config.yaml
n_layer: 10
d_model: 224
n_head: 4
n_kv_head: 4
head_dim: 64
d_mlp: 896
vocab_size: 32000
activation: "gelu"
norm: "layernorm"
norm_place: "post"
norm_eps: 1e-05
positions: "learned"
qk_norm: false
attn_scale: 0.125
bias: "all"
tie_embeddings: true
parallel_block: false
init: "normal"
init_std_qkv: 0.0334
init_std_o: 0.0
init_std_up: 0.0334
init_std_down: 0.0
optimizer: "muon_variant"
lr: 0.000317
lr_mult_down: 0.7
beta1: 0.93
lr_head: 0.00826
grad_clip: 2.0
warmup_steps: 200
schedule: "wsd"
decay_fraction: 0.901
decay_shape: "linear"
final_lr_fraction: 0.1
batch_tokens: 16384
seq_len: 512
doc_mask: false
train_tokens: 206700000
steps: 12616
dataset: "wikipedia_en"
Each number is 500 + 40 x the weight over its row's rms, rounded and kept within 0 to 999. Layers, rows and columns count from 0. Numbers have three digits each. The size before them is the row's rms in percent of the matrix's.

# k: layer 2 attention key, 256x224, rms 0.0389, rows 134-191, columns 0-55
# q: layer 2 attention query, 256x224, rms 0.0396, rows 135-191, columns 0-55
# v: layer 2 attention value, 256x224, rms 0.0443, rows 128-182, columns 0-55
# o: layer 2 attention output (transposed), 256x224, rms 0.0303, rows 128-182, columns 0-55
k134 114:548512551523515461552533473504451520474570448522569555478534503485479474447539454492450520500509405470487435478535518529519446449483462456509476478494519474526460462430
q135 128:523542507538493472481526519502533476446465538461552497450508567497566587542422540490478500491511452462543466514516465520458563519502484456456543554543492566459547487526
k135 135:495467486554443482508513531475428580467478489511434496491571491485615517544420497496412491465535443524486450502499616561519440501472544481561460533548480509529508525456
q136 137:504466500563509481502556463457513573472504423479488512490500533465478467466496455558562494543486536502492426475541473484507533485518597515486529474482521476479510567423
k136 137:463481458527479506464493527506476409424490551504476531509528462398472477457515456536549448484544506508499458554497536487464402534544428566388453441551542523546566394507
q137 116:511453527446488502514467475586506521482407485488559473536512490501519541514448422492535510523537481459476497490521509510525483524497558512443462507460519512461542503432
k137 118:536477568499475479502559482476488432473507498598538555527486509496416520490503458450511542541503442516541485456555482501502470529579449503510496544591421473503449532438
q138 120:510483469499503480474507496537491558531593541567524472456581509531528520455574537583448509534473485449495558477529454533481497523411430582546478474513515536481470512569
k138 121:494541496580461497518579494586496525528491449524513514519450541508562472481528494491478517478503430547544567608504476502525572468453532469530553545515515538506552529602
q139 113:438452501475533513448553547516478457483444453498462474483482521502520477495535499470466468537468555490557508557502524470495505484494388496481453471477534537477527518476
k139 116:449497486472519494516492464540381483421471467507510517463538511548483518439494492417450443499543502532518502588499514511505513505484526570522522458534485540558558491446
q140 126:509528461488473493467427453450451523534554447557547508635442484469491499497532496433403530497562516502477546426472558505533522569521572513581561477450498500449429494580
k140 122:529524441532536511506494501519449550558496544473465493480533449423515529529523502568566576499468586467544441465517398438475585439441492475536495522489510488505507520558
q141 114:485479525510506445464449508471524477546567523562466487439495492571503530467507555525538474523495523555482449457462470449521510475550488468514482507538436554588525496536
k141 117:516527472541514474538483472492565603499445457512500452518502495511483465506410469413512531492498500470408507465465514490485473474427459470506524463482503480454487515518
q142 111:464519517539546489460504521424509571500498522464431507422492507563476492485470507551526422535488515581559453538482452516488427503525517505513418550505467527558515433509
k142 116:524456425476498519490486531475462451482519448553538482534557534538438480478502485446477531524590528512470530525516573526451539479498563497465525459454496514454539427474
q143 124:556524513511452490473455487532428464531523581558517512406550495462489436478471476538499460531469532490452476504542455502483478525489505453467515542482451518579537567538
k143 130:452503418536504454511496451435446521556471445551527430526543465511474465480469427444517525539485469529471525469473485513542458481470565507519447533544487524441469533467
q144 113:451469510536481529489589528503446522491486552421533520469455507499552522507483486474481533496489525440522527516588469477501523503448552524519556510524500476515503472535
k144 104:496542433535519512525648526533475527469567489541477495501518490512561488480500563509520532455519477517440555521483494512493460519530434467503413511464478514493467566544
q145 121:464500536489507487472444465467465598482528480518523490431490491564461501483420514492450505507495555485494545537445520496492491496460525512482520442475532569441530566452
k145 113:503452377490499477505447475493562566466468526521475519485532519473476512506490502484495465486569492486475591559523538489513507467544441506523484568507496555523471459474
q146 127:502548478477476470533550485515562464469478437470470517554495486459552483480485528493598530467494501505522493511612496511409540502505530517390422449547475487528494577532
k146 106:529526484460499485458563557540433469496531526529572473531499504505489441449557417553532518548480532497460471548513535496557483495553468549559571475559548499506506505502
q147 114:540518453567521428555436515445509503497511476491500474479584539482470478548540481533469539481494558528466496431539526493476414491493552479437554505518472498528495478557
k147 114:467500502562497468476460518482569508484528473477490506482505452520460464553533545466534491478527531476517471402506456500458445465472458461540509525504539529499535553517
q148 121:428487513408481475499586534498515498467461494531531499562511448491575446509551478491522512532522432494487436463515469547508493543564500492461510445433473434491538553438
k148 124:597465533504515478492594521553485480482550442550479515509495521396484559505562531391519449508486544450471446507504512437504568505514472597573511503496473580506529475517
q149 118:504512530484454492489544527458528515491520440500500470484490535562533510455549473502408490541529517474523465501383427490442505491483443560486539437418497531570557470483
k149 108:491500414457560554517447514526527507444446550524491512542537525496539551459488533549401483535529461462528535543519500451533598484512498462518489544467484474409490467510
q150 113:410472572512498508447525549518532548495512500501493489421561473519513482516509520491497507494459540513502529562477463478531463471513484459447457465416483554562540523348
k150 120:528503510384475522476533546521585440516451489528514535510499501492504478490423501442460498533469402493480569671538516534465442492535497489430537571457501512431485450469
q151 116:486503519471499484539515524571517477522470459564467446492471509525477461536474556479449501521483492499468494593447524501449531546525500466428534512481514486505579510503
k151 110:536402454447504481553474469549497489453561519496566552524459481483557475587501476507483482487497507435491538492463512545446546483478485539485545473520500448519454560414
q152 121:524433546447467486489565523529529504515525431516483466477510532544447487502487469493548474455547503503501502550390533540431436471497472495578588542491465540478536541548
k152 108:486465508552470459430469463468549510544491545582510415500489486518542521478442489500482492505468444569478478489466492460486502487543514510570426562501454491520488504522
q153 111:487487460463499564500471439474499429483521454461528492491525515515540498408484479495496512526510500541494519519504555494448488524455487481510486397464525465467497487439
k153 114:485476465540467452463517451516478510533474525480506506526422509476490514486528439541440533486473458534496426590536497463513565507505460575480524469523496520473428472568
q154 117:565490465582483473555527530556543508434515448436474480456486505472566500491445443551437501460486507544499546463558453508515431535459490422529478451542490477475479428568
k154 122:458564468414458508413555551476440507554460587531535502507546482502505504498562512572583497566479529498505485616519456462517556473483422504544557555532522598522515501493
q155 126:525567512482492544533520436563553557507473500447448518502478580422457527542462579552489519552520518499501564535521456465476504558524547418459430522558500516439541493438
k155 118:529532510496458536539515496500464482534531556502509463459494495456492527508536433514517465482507474481483510484541571535457480455503457573517550390480553486483488498518
q156 111:495455542539537495517475480507551476424561512463513463493563489528380535490530466466543481483441451500479599430527442514521466477517551498494463474492439520470474567454
k156 117:465481547507480489505451525461590561535461529527491480489545533521411504518514494488469581443451456533501502514504542461455461521560442544521480492426497458474459476461
q157 124:543469516494527540477523457502516501499414453448573481430473519467453535461438540546565501513558503498454585446510492556518518543518558494522467468503518465519473571507
k157 121:483560433497466494472460459480538507542448565538502468547565515431493507543518499466543546474489517424555498487502479471485534423530471478497536537511489524497487470431
q158 125:474507576495483481466458460522464450529516536529506495474550542511463508474464534479486519494475473455517520515335482499497438465517525522543498519479470516486508489552
k158 111:515473486548506474557467409442530536517472554540497511557429500533514524465431466447552403483529468519534464512490532491525534563506447505552506519532521482481479567458
q159 113:495541575541563490497545353497498434536481482493485492501443515461528506513476526524571583504532303458531510475535536432519407548476451494424513459479473427465514526486
k159 119:507477543474541505521575496452464484497534529489496528507459489489430512520520449467534467461453437524562462545498488491485449505490561532505449476553525569500483492444
q160 114:465487507469507524500461520479570530501548418459493462535450498489528477439446594430457510487515489503520557550518427493500434526555605505498496520534506487469579496608
k160 110:545488492430522495440516497459463550554408569434502539476487431503523450530496474597549552531455500433447587545477496529436536515471540512537545503535540483465430496493
q161 119:533451488508561519478513517454505516480432403472525417534517557443468521600549473517534546514467429485566466506500510551553525501439450546446476458433547465458502463498
k161 115:489560543583485470537575511542495457420557463517566516503471474461451490466504508510528513503549542438511583512494471453559478476540509448466480494534517482478493490494
q162 121:489460505429509527410461492455437462462529504544526502506490466554419475427503426543458447498557608552460508551460482511457574465557503521409503482532468508523466575493
k162 128:477471441485490503485386467511492452475453495451521537506567546500482496500517486438460534489535461544499509450533448514515474482516550527463503499447545431530539465397
q163 128:547480470516494497504452552444471545494582520457553532472549481516458518510490507477445487528457489479512551448486478437444546462485460561550582510493479511454445585492
k163 130:534504466499465496554461538569547512526469476581514508480488470546415459479404544530463466497527574503484514502520432494507517473494498542484407524505490515509513572601
q164 118:520501446545479481509510512481495522568503562527453482467506551505446442505468482528508584515500547429499527516447511486472510534450447534560479531503520422542466374583
k164 134:547524511543510474528508496435550459482475494506461432466492540488534509536434534568543454512447489484553554436449446434474447475410505422459557575501545515514566476600
q165 129:412505496515503490544475531509468482535541461534489506576500458450460495575574481542545577470431542491473532515458475484522466502522547548546512539516510487477467483491
k165 132:521548533500489498501491504481591540498463509437535509450494513440510511533495506538589476535499643507458480487484509483483485523545549493435504537437495427552551539522
q166 126:502597536539503502493561442432472493563463438493511496483581454477530535507542477500489540492524439465492423404548451538551471508541579476460472528529530521474524532440
k166 116:487447432543451536607507515534475517450440483496584538509548474504556483446559459487504536438477491452485456570546531510448519485526501520478515449527435582489454519481
q167 113:505384538469540529468458487505512457498520432554582492478440510489535461542510458496500516488442509471513555535527530434527494451527468520466431495509504530441514511464
k167 121:451606502520495443472459484463526413489455583475417491490475541464506551483434462498532493499450532619518546510456560525467526552496520493534561520490544395560465503504
q168 113:517496517577531494499473470510532499458406461538581527435508526490459536407495572497566550511528430479489520511400500473440486481465534512556583420498539468458537531552
k168 112:502491490550473445409567499417542518517515492500540455547470522486509484611530485532468496439579472483524468582479527493517494507516510471509447465491549569489454538527
q169 116:519539565551486516472500461499500427442505564547445500519519464531476505580565523499477475530449485450525440477542389420520539476568490472521477528511443449492482459395
k169 119:472473518474538478488440486516535473438448446429519570561550507516505494475411533490465600467419422504524474466463484587516556484505520510447522473498551475408454595397
q170 113:436479560417460463501627488515543530442516479544505503575457501476495464496491517510552491481510522500451421508526520471498500521454545537440505507506446446524535475419
k170 117:515532531508493507507498456440576430485565492462549463438470489497521447484526449450453523541518504475492483515507536493549457460545494501421470507466466491460440476489
q171 112:509493480505524505519558576463532480443473450464478507484567569514348501491546489490482508523551478522510441503513491456519470519476497524461569471495488492524532483533
k171 109:554521528576475530511515545536517474463538503510544473550594485482443461470593454537463473470509439492440544504549503526474450473509499525527425467420524478496492514541
q172 111:535482439481515507610542395562478485504421466583455494486493502451499520436486486492605516423521469523483442551508441513470506471560515485440422458513490544504504475455
k172 112:445535540553504492427489502507463496523503468538482536525544516528442529518531504441466493513534396460549524474431557522436543513516441498479533476547576474557518465500
q173 120:478509467512457498449538489586473494476391453568533486481472500525500539451483519440485472478501489502457572582512466565485453551465493475494522463490497466438498614559
k173 120:516542417496528542520526463458478492487544573477533470486516507493507453435521450477464501488523562485519504531469483473530499454495536484560371470507495485534538576472
q174 129:492548540579501488503484553516494483455526548521463520470539563601518533519545483439441537485473465495424496484489535526452468498504512487534538507536479536573458407448
k174 136:427536572482483573470511545431534521436482490534464444528552521575551530548458529576448515540507479565497412541466524481485500490471484487518492588564515461478523507427
q175 113:515485565501522493513594508531527485487554510569468505474485474542517503499570499530569481560540544445504462486553523483496531562487527522506462468526512525505478474562
k175 112:478502503463494533428462528481455496558472541452583483451500509488546562482507455439443519494530520547502528514486425522506500463521427473476563454406495426443521440502
q176 112:542486484483495486481488510501492468458501506452504451509567541499479566488420501462474502532481486489448489543501445548544527476484574528448524492439489515520520488431
k176 112:549475467517544492479497559479443519444549522490486461515587517532496489477445478534470514508520519478508579598459519474485564501483450536451441455480448505450416529410
q177 126:480559432532472470456457428477556482535548554530516479497506513531504443483407546506458475520531509460495537521486536528419501449431555521541466504497494485475488570511
k177 122:560512461468520491580479459483564479457399538529442552530483519411464465532450537469453489485496536483495545419423520482439509521455426478513494492544482517518497518519
q178 118:572481472514499497465470482552614486540457507471523549487555484496532483537463468532481492561503475495489587490583509471459523511462528475506510457496525460475485567467
k178 110:514564523466542455527481467556543544481484523489461545497480486412558447492482513350462509530510506436478494483508496509505416516482467540514497527517430552446456515544
q179 121:502479518499491513548569456524513481398449538533490549552528424470378496468511507434448518436553516478513511522517508475550543504483531498496518478536420463450453475489
k179 115:516475560569552482507496458511574482543608448417541557494512571567516471489487504519556550499449490563546472436514420531523430488443503504598411556454467499474488533502
q180 119:461527434520463462480490542531523457566515417525505444487517506447495523489544466480515439477531501516529440468514526490490435505505531509496507494481452436463506520536
k180 125:534500500551502480494498546390541498502473534532468517458527541465560469581551467472488475490480502474504444532463438486503489515490513499538551516532532464578519453536
q181 109:462544489517493514502503562501516547470521534422531506500527465484514515549472528469478487531513465500540586560429489525489478453510501482410518532468484524472586478515
k181 122:451460580447512478403586545471505533546514485506474570520496462515528508538525473469412461520546512506481628542438476531501458517525537480456554588500526481468517534486
q182 118:521533417483476496497463523530473543539516491535514483499459526486477441557485496537535493488527417505520443478575503500528519475425545490420481401450538394579487459519
k182 117:526532495532484529550526527443469404437485525472475551500560482492513515568541526482485487551504516490442535512538552543445490516497450490480510478476554563500536560536
q183 116:479534499483451499541423445454527502444612521523462539512477503501519540502501521566468487513539492497490504421516538498500458595551499441476434463488496542458422576516
k183 116:577490493483470574516424479521450540471453464444528423466501533509429458500521493505562487484482474495544538548598483529519539448515486490507561414543465535570519542537
q184 110:438486533551460544432557533481564471502547506528464512516489480553521486504591473523450441522519531479456415545440535540480526493565525455415549471512471482489504490483
k184 116:502490478496513469518434524496543424461525469465481494512513493491525497578461470499467443548551483531493466451482540432533545532527482519490521469407558486537481496522
q185 127:471492566485503525441590483504471472498575486465512463552498465405490512514532388464512598514532514514459477485536456564520517536571440527432524525479506472554486504490
k185 127:480465552529516464553512518522392481485464487439536512489436523488520488437524557462558456574434538470517416462436479431511535509597553518476446516491527567509459527443
q186 122:554465455509459472514517434488514407489540484527560505477462494493514534483571446447498478485559483493520526512564544514433529468468453534511447457510478468461379459483
k186 124:446504471462451513451481476522452452565526573511498555514465520502472508518467474473419520457494448536502501523522455500585469476481492474498480438492562557525579517440
q187 123:529505490500485495520474505490495507521581537509531502484474488536494459528481461497532524475525520445515580495503504553506546506488503512432523514479444489376461535489
k187 129:574486506482483515523422475567484531541490495434448510518561473500455489525468451455473560529507505536507579500511482508488552555518449508412476527479574526566443529555
q188 117:512426492476512553486572518454526473453459453406396445519506595451515496471556447519474482499521429543506507444524488489569508515497529505455400530491501491549572459477
k188 118:492591508480487463483536525493485542522477451538526442521516428502502459476488534480519480560509470416523499467539490467497452548469515541511539504519405472488505475441
q189 122:518502442542519474458452475511517526534547502531533475471541507568403559522551564465498481549566478478557517543477537487497431461446454500555451505528498500520500513402
k189 125:503496446509464479462404523594510492455572522494477538428484519505516472536410457441403507450475521518508528519560528426435507484460512543551569535502471506415472505501
q190 109:515542516406507505475521568492461560569512581516489534432536504511494524510514518546455517497498526494471501579423452522421385521561546475494501481534562561531476500529
k190 114:481504412472435459516538489508528591504439428469513477513476539467507521466479540517453493514567450495513538453494564522479540472497489542466517485484520465536470530510
q191 125:409517468513494515521475575526478466553558627537522474459503489482475541497500547487460497442501487545504505555491458488529541519387492525544495517513505492453513450485
k191 124:524461526464456506484478555515487536454511404452505495494545449575553543527425478491434510533518516472581583487521505524437490493525454464491470517557444535540520530406
v128 103:542520472414487513441502478479431533564491494552501474502473483490481491533443510521443556420561548513501449526525542409505459562524478476515481426468575486489511479561
o128 109:494520437485512477443523512434527521493528468533521463444507507498469472556518539479503451468553527506444452445510480449525453534478512512545548460498566526469510488539
v129 102:449412529561412495472540505459490562496517482503483479492498590540522508429514532518513470514462478507531526457468454480502458491521458505535452448538546518539428473500
o129 106:455465499484426521448531563550499472472469460513529478520520441502554515468488524504529472424525558522514502490503496584508505485448449499483458485509525564601516466452
v130 100:494484428540430553532541514492554566482421544538483546571513558461509571507525532425489480505472510555536540504493513465478519474511495552466480504477491480463514475519
o130 101:520528506483431566485565531532538513435475486498381534476573506553471509509482558475538487474426480422488497541494544468486536492459475585505495506521426481446503487427
v131 101:497439488438551441403504544502492539483436492519512463497553568494455504481481596497403467516560440459502525534463521499455538434530523520547475458501534501449511469493
o131 098:511496542466491495403511479504504490465498467507514503529480575491503487476507487427473478511552500536455510514514431536485523454498484549588525449547633535553563495453
v132 103:494515401570447484551448545479443528477477467512601488476435463446507453501500437476498522496559473494498531528442548475523491463465477466537516531493494485459434512496
o132 106:513532428537397441487493487486539470483521471499577486457485522472458455423539480448534477540553490515481610493437497457485464513498467492577449522457483536521440540476
v133 103:514480566463529499456547563447467508442450466495497479504527544478448534543476544546507508476513492552483418592456530457483510437495463582524484465532429417462518435450
o133 111:477486506450459501475539483465457538466466502515519493512551490531503567429536541475514499445525420583446481487497550464438514572530508519505584495533493488454505526484
v134 102:417494506528554532489487431533539544438458524517458543503479519501453542519499487506576449508495533455459552466555527527493493501471461529547483506462474507369490524521
o134 101:490490485500552544477497468493524462482494477505511478565523498511472548499535511495590536487530473489475543552535512431519454509499476500505417527464512552472433508461
v135 104:531524526487459568500500446505513426457433507545432449547569572570505496505511534545468439538558501488498513528463596545484469574510442509444551440538524472584455499472
o135 102:539448513544427537489516493491528483502455532492512453473496539579445527441483503519494486458478511531497461482543540561462496521500421537484601455547519514535502486487
v136 099:536536550515457422467553510466503515448465524496515499529513493531477406450530522580489446539527496492428494569493493447524524497519507477529468493460483499566507473441
o136 101:555484514524485460507526561475498454482474511438510502453509456463531516495526488538502450593564510589539505496511458491577527532533565491491463523443510513502546502476
v137 098:438496493479466498457442552483496612570559478497450463504498557508493474544452565487476519521466503507458489528429530492501506517505437572500547527470578534537420515547
o137 101:515507445494550533463502501533516634557549484555488412538569511430504489498501503449532446524503513541492464505504563472489566466490463560475547494450557537605502481463
v138 097:502406524476511570476456491467526521546487518472534520535469556419488558420521520497541508540530428416520474479483518588548498505448487514518481501483510479497516440475
o138 103:503462499480539517483409462494535575512491489542531435515447540442468515448531533552514494507450439454573428471482454665536501514567474487516572534486499507452432463515
v139 101:468529446512481525542523457476509547473454498497529438476500479428503495465511515545506568529565484454480491427507496571495543432461488488448521425553472466495514473491
o139 102:470514530514539565429451513512503538498504557541470469436501471494515530550499497548494484465506579449477506456481393517579483431490427566516462461528423479516453518499
v140 099:518433467465472449497499462496458456527546472540543569466497497446465516535491528500539480438528496530557457556581485475561546521528442536516489519481484561593581503507
o140 106:534420441427466497526516445520531519503474459481525462455553440490466496483486462491461485530452519538532465569416521524546435536497478499563490497481460503486571491504
v141 099:492523549468535497496502524507510465535478406526485461506604511536522490520449516497482542460568513532460463447449442492518544572454484560421538530517498463449543506523
o141 107:511470499466535542432521506468511486528482421551564491470658443493535569510487497495493540527547487564550466532517424540514514494486529513464553487472569444476571484512
v142 103:497472524471529522504497524476471472500512492529535466487510459491485423447507489532422570467499588493533458536463525511444555456532498474481542500475515407532528446464
o142 106:445469478499518566432474492509507483468541532503555497520550511506505406467492472410425542495524525514509537577456518533495554535502457440506514436514557423506500496531
v143 101:547541518514489448457548465474434470519517458480441506506502553472460447469468490493581523490502523518490537480441484440466505562472492489539499470445535543471458479518
o143 109:583466460483556478509527428483423474522515464520514528539523498444501479564438511443562590500510553586524497525481529548444511471495531521493505544453493522490501477475
v144 095:476461551541535541515537590467565488532540473532483493483489509554485577449554435542491469503487554503501478528523520528522551481529500486578498515523428499503479495511
o144 095:491487515541480492528542502455525427566549489515524477564487497520556516500534504487461448509468482456482429502470541560542576495513484453517513521543501464507510523531
v145 099:565498523472515523441525500447536552474453532504481450466516541440511454506543503522486514453505513554546494476513363530573432498503547572488474490515468446476455502501
o145 097:529573502506508529510539474527510542477461486518528509455485473457442452493559545580545480451485479509519451500533428491570408462485501566550475510511477461541494450553
v146 098:539496493561488513463473518526448569543460491570452501536509482491466444449456538409511560583476431443455516513532502476489540557485535532501502528528525475567433463527
o146 099:509559552459494509420477543512465518512490463533498555564518485461518445499421515460508535610407523434523547532490533442484498556481536557462493509476597446587423471493
v147 099:472457572441519554466489491559479576546489496462439550533489536474505538511447507471466483542402533546398506549497520518544476510515588475443485469545558545542500470509
o147 103:491493504403501472584484496485545543498530490419468492491479575514453514495513533512485474540427508497550536494466521501460469488462559452478485500525494532561504521498
v148 100:468539474538488441515510465527520548511486508473542467478517482473539459526529470450484516442552539479481475584510551591466523481512474403502549480477500452521512527584
o148 102:476540455549449411457512427528531542530441483429532451441484438540518413481563495523559487467502536440509497558505509532472498499481536387490495455525466475561514490555
v149 102:477528520434466419479436547437508541417530509572535457524509547454505483501480513543552536501514509509492431498411535550430570441495518444465514453523564510564547496489
o149 108:502568557498511461456467486468451507429464547497498485475499469499517547465462472596497548478444496520504430483469507559484552454511496466494511502495573597468503512459
v150 107:438535536459459526497499488495460510521478421475582463464509548433542537490543539512518530565566485482483578534565489472523498540538460499492570521531515455524484491537
o150 108:449488481464491509522549493516532452529521434471512473517513510482501512447542500495544503512538496507448561512552503492522510625493454535457422492532480432504546528526
v151 103:479528504529508522569485526510527502523510466512505491490485514489557526480442480479452507484524463469468435480541478395446491415525508488508508482477495510479522589487
o151 104:506505565464493523561549513602515533496532514491586548584515548497473500530474449484506535625517518488508481419499483440429535459529434514490517500483491501439487513488
v152 098:514468492506491514498506471474567415509494511545432473522357487475495508480495521487488472554570477507507505473504455417413418480509521461595520527456522514431475588518
o152 092:532513496541510510490436485568545460511440574541528491538488483524448466449556531494506493535504536496447527481532526507421501452502467525607523504544553577525535500531
v153 101:493536497472504461505503520574580561461498516512517436531492503511524526500520426525439496551513464556448468496458553496517542458461516549528558522507550506483583460463
o153 104:528515534547442463487474500494531574486499474510548459491493516498488564486580419459438523477565471505534490472594497456513568488500532467518518508495498506470498540462
v154 101:520554450532563502577508481474562465538537576456513499484482512502540519587400464531516490541405448449599519504483493509475583487569508528477539438488495461538504531473
o154 105:553478534544523536506537486537510479500561486527502456528491456522452484561457483547473533543392490538547523530464542433458564479486500538501507471505410487401463503479
v155 094:501524526511475432531496492550485518436532522443500493478455548507469491530432457520462483508538437451536487482447437462499478521515456502449538465528593444442541491484
o155 096:507496546545542511470566405507454535486556492492533499548410483556566531505458500511459477556531492493561547448443508516429456489491519470510575478518503459504502464494
v156 102:538481519516536580480504551490464527530488497465541481521501556499516498544522518505479487486543483562503528513516530474433455555425531500485550510514567431428546426524
o156 102:527474537496546513496561454477452560552495507489531486447485563551488508507457482497572513463529501517529520503424547555460503547461481478543548499559469481497532464471
v157 104:507430460487463494508542501481537506505527461494541505443481521467498404472409550422481462420479540553450598510450489486497461471530474515426525541488549568489524505486
o157 104:523472459508486604481418524472498498469457475501574480468524449523437409462456561477471534483500541484432595558478481492476406449484487460484464498514527551509504479456
v158 100:483499501452448488535418431566519474474465540488450565430554553534492529496518555539479516451471514482510501536540548553496478531469554445528458496489392515441404501441
o158 104:544470513478458474587474515562495482508458514556535535465468502576507560483504504545520517434492494494497489508561532460472459452445487539507496539496380527497503493544
v159 096:490436525527492450496502505484557439550481514470508461504472515520501491528515589499505509482507484544522523549522432447499457565513497507527535487505512497551489495552
o159 098:522454454423463501530492475544544528495478480528542477492482485551429518530539533522542516558549508529493472558472509547492471449533526556463554453501481530471451515538
v160 105:512511488548530428485517468481475520565526452423496523543477515517505499432511477497478546467483459503465496489498489474441559538407513476517502469487569526473480566524
o160 107:518521537530489477425510530509522472531495485505536461569473507437518533479490455510530532489544558555454555506469480507475478512396519449525508504430516528528446518522
v161 102:458469474520521534532466579476483518527547472495481512539545488501559509523527489512541557511577505508522501472574426509429458488525485461492504526504592476487528563540
o161 110:554458508528520501581466472483481462581493415462488502500515489490467476502511448510456570501515485478505495516478507455445455592496539476467451492500552550499517410500
v162 105:499430542563496533501472527584554496441545540434470500534474525487506539491538566444540560551465577571483466482491525375448520547480444525542489510510518564468432470483
o162 105:491513574493520526534531511537504465537513531475432452519539549501544427532448490462561548501487463503433476475526499493458538470472479463542467518470547493498422494511
v163 107:510523533592496499457510494523533482544478564529455430563482509465506540434518489476489525507499575459485512438457547543537468590454464481462599501538455525586543523481
o163 103:545445513546513511499558526481466521500485509487535467486462485439509573460512493533480513537547522503497512392476551556475514494548485464449538454514446450512537533523
v164 104:563499540440525511518478543481534485519473510495540496464519518494448508520556496406428504370499500544596524484486543514511468454459506472535555485482538534505501541507
o164 102:497493498398488492451487509557459553579453452507589571507530465506455519430544423451478501506512497551505504555537561533567510405552511497508480502496538447504603485422
v165 105:495480478512543518482577479465495537489479491461531500508506508464451510541523588483468523502472508515530430503470461505615472471488523482404435469511482518458517495482
o165 106:434483467490550512537537461536443559519479527420530537476486508479466502529537517524528461578458520527561526534491463485523473394485490459445488497510468451526479481443
v166 109:522574528525569517519457470513489530512523522499540491533482486549415415474517401449486517468497537500485512507453493447497562490446413534525422496469512509538533486464
o166 111:462509520478561404481516550479474516480514492465551402557487516507483455513521475547494534446463528517506490507452531491496576578426513521488453504446506520555580592459
v167 103:534520519515583476434450503580495453498541427547544496526501599485503488477498506442429502512519569439546534492480413432558531477473530478538543465523461462545569524448
o167 103:529454532445514441419476425529458480503496482483525489540512572506507490485470473530468521519534439539500472512574456547467544493549511460555539431561501467536518464512
v168 107:503468534460475488492502540494510497471579511596421461466505440481403441561503485491415486521517489521527482504496467505484436530525480536476487475550511580527498518499
o168 104:505470499451527450504485554520430461502409471526463520488529484465516516562453512507397446506505396514485527508501516558529470494485487539523541503538481451533481437508
v169 100:516486522521611447533484555502517524497446566552535466458509478466543526525504515513577498486511506452434413491516484482499561493470516490551460503558503538450463480536
o169 100:551497520437484527475555539454537518433477574489549463490516524472520543514504533509549516379526535538426441497531427488492526515454513501519581486512533464504477513522
v170 102:463489513532467545432479520540492500500515490481499448487459524516458453554485512546537470543494509527513504527526507524482498515535503567462522518528554535468500545543
o170 106:470450529497494540563495443547525477434490449435498513494502486460516402467494486473446512590486511558483517523497580522441500507506525413500484496515526563458466528509
v171 096:531470527504477518575478517521475453511521465494533468476502496521465500513540511502534526413505558493538487457486409513469528444556487549474476439541512491471450499570
o171 105:485490521473435438573519436544509504530496505595515528519500462554505482496522557577446605453497478447469528525493531458521461489536491557421458483558568510528475498560
v172 101:468501461486519507565478429515505476429495520475476534514498481602490555532448609526470505502540520522476450508523482543423568496515518496520524490457528488554512495502
o172 105:526506540463474519553486473550473533453545575481523445444547471537522564540481575541489548494498503527454435473512525461481465550547465478508524451493487539470459549483
v173 101:515598468455620557486490504495413552397515573500520535522492501518438422488499494534472479472463473444512505527436522502434528480527491531504482520493527504446461439523
o173 105:543545497498598539419487519468471500500515491472486490514502470485504467513528514497514535449491506435561607470464479491427546450435487477438483454505516501526446438512
v174 101:479504486573547483507509500454514420421483532525487518539551544516490487513502490481468506507534517529460498442490480501505527494440503480486486471517469504453535441531
o174 107:528418498503493534525502470524467459480448538529452476486540524509593506563540455521469498481504461472457470476508477473523535552422503587500493501496418456499458499444
v175 096:558527467505520512460573479456558538508484402504507436477460559513490498505459572442535484524467498444561525541580479456499490473517510451434442504465562526490547537508
o175 098:473501515536525552399525483496481495457537480518522480532544526541439556487507516406529505581517442502570508533552528454546482452523570451486514517462507566532520485539
v176 110:473527453475548477503510488513465524460528516478495492538511543478594493420513486514504528503523505552521440486516532500468478536549523469508454497524462536482570453557
o176 117:493528499431478500491560448532505509485565484407441481447519454499531492457547524547521383503530424511559526478514513523509538506552479491533476510466480580443513481573
v177 096:495475598493516480505479525515545513483502455427480542547498504541576536516459483527470490479530456474533520556502492578501456492496479535495520540474419537493451496511
o177 097:455445563519546443473446521474510496521477520490477560540509511581474506459507493550461532448517500474520451480524463547534463481439569485511525457539450553517534487519
v178 100:489504450427533514495493482524441463510524508485542566521490514498528485511528492494527458536444530486445456461560522511460434507471441529601475476552418461538471469480
o178 103:539469397492452502535583535491519460538501569517445517500448502477552519475607496478560473531513539510544457509552517415405433505523495543530553484521522484556544508508
v179 103:478450552489523590491496552493487508442511442499572454507464521506539455542502496560442488521443459523476502516521470552500475442489482449500518511464518452448474550495
o179 108:540502525572489595449479564514432477507542488505579448486435541602507438505517439572485558526460480502501539476495451514483455445467460487515501428477517450493465494493
v180 097:462493497532590521485473510503512474565489406511479473532486452517530514498511558531488576486508527469499527550539548513381504526519446447451516458480523500466459463486
o180 100:479399483524518566502549468505498477533454484539479477539490517506451484466518493470568564552504549447503516502571495485413513526449449482583477460434547551530523498468
v181 098:490472443477472565605525525525411466511470551439505482546544477497555471532537417556465516481480485572479590475498503465535549517482471495516544463550528460576506521453
o181 106:551535542456534519525566537521487459477517550502497447501494526470490495475445488577465489439459498563452552483432449466492527498503474519418568489535510454502489515534
v182 111:503605465530526505493505506528517535449466474583481511519434481571516497506553422519454448485533504507509406433494494518475432524464372515517450504514472468550516509504
o182 118:457507527493525517515547456539568493392468536543519510524448498569482541449481473546554455460586467443537463453528557450488471515499462499505533501506617455488489564499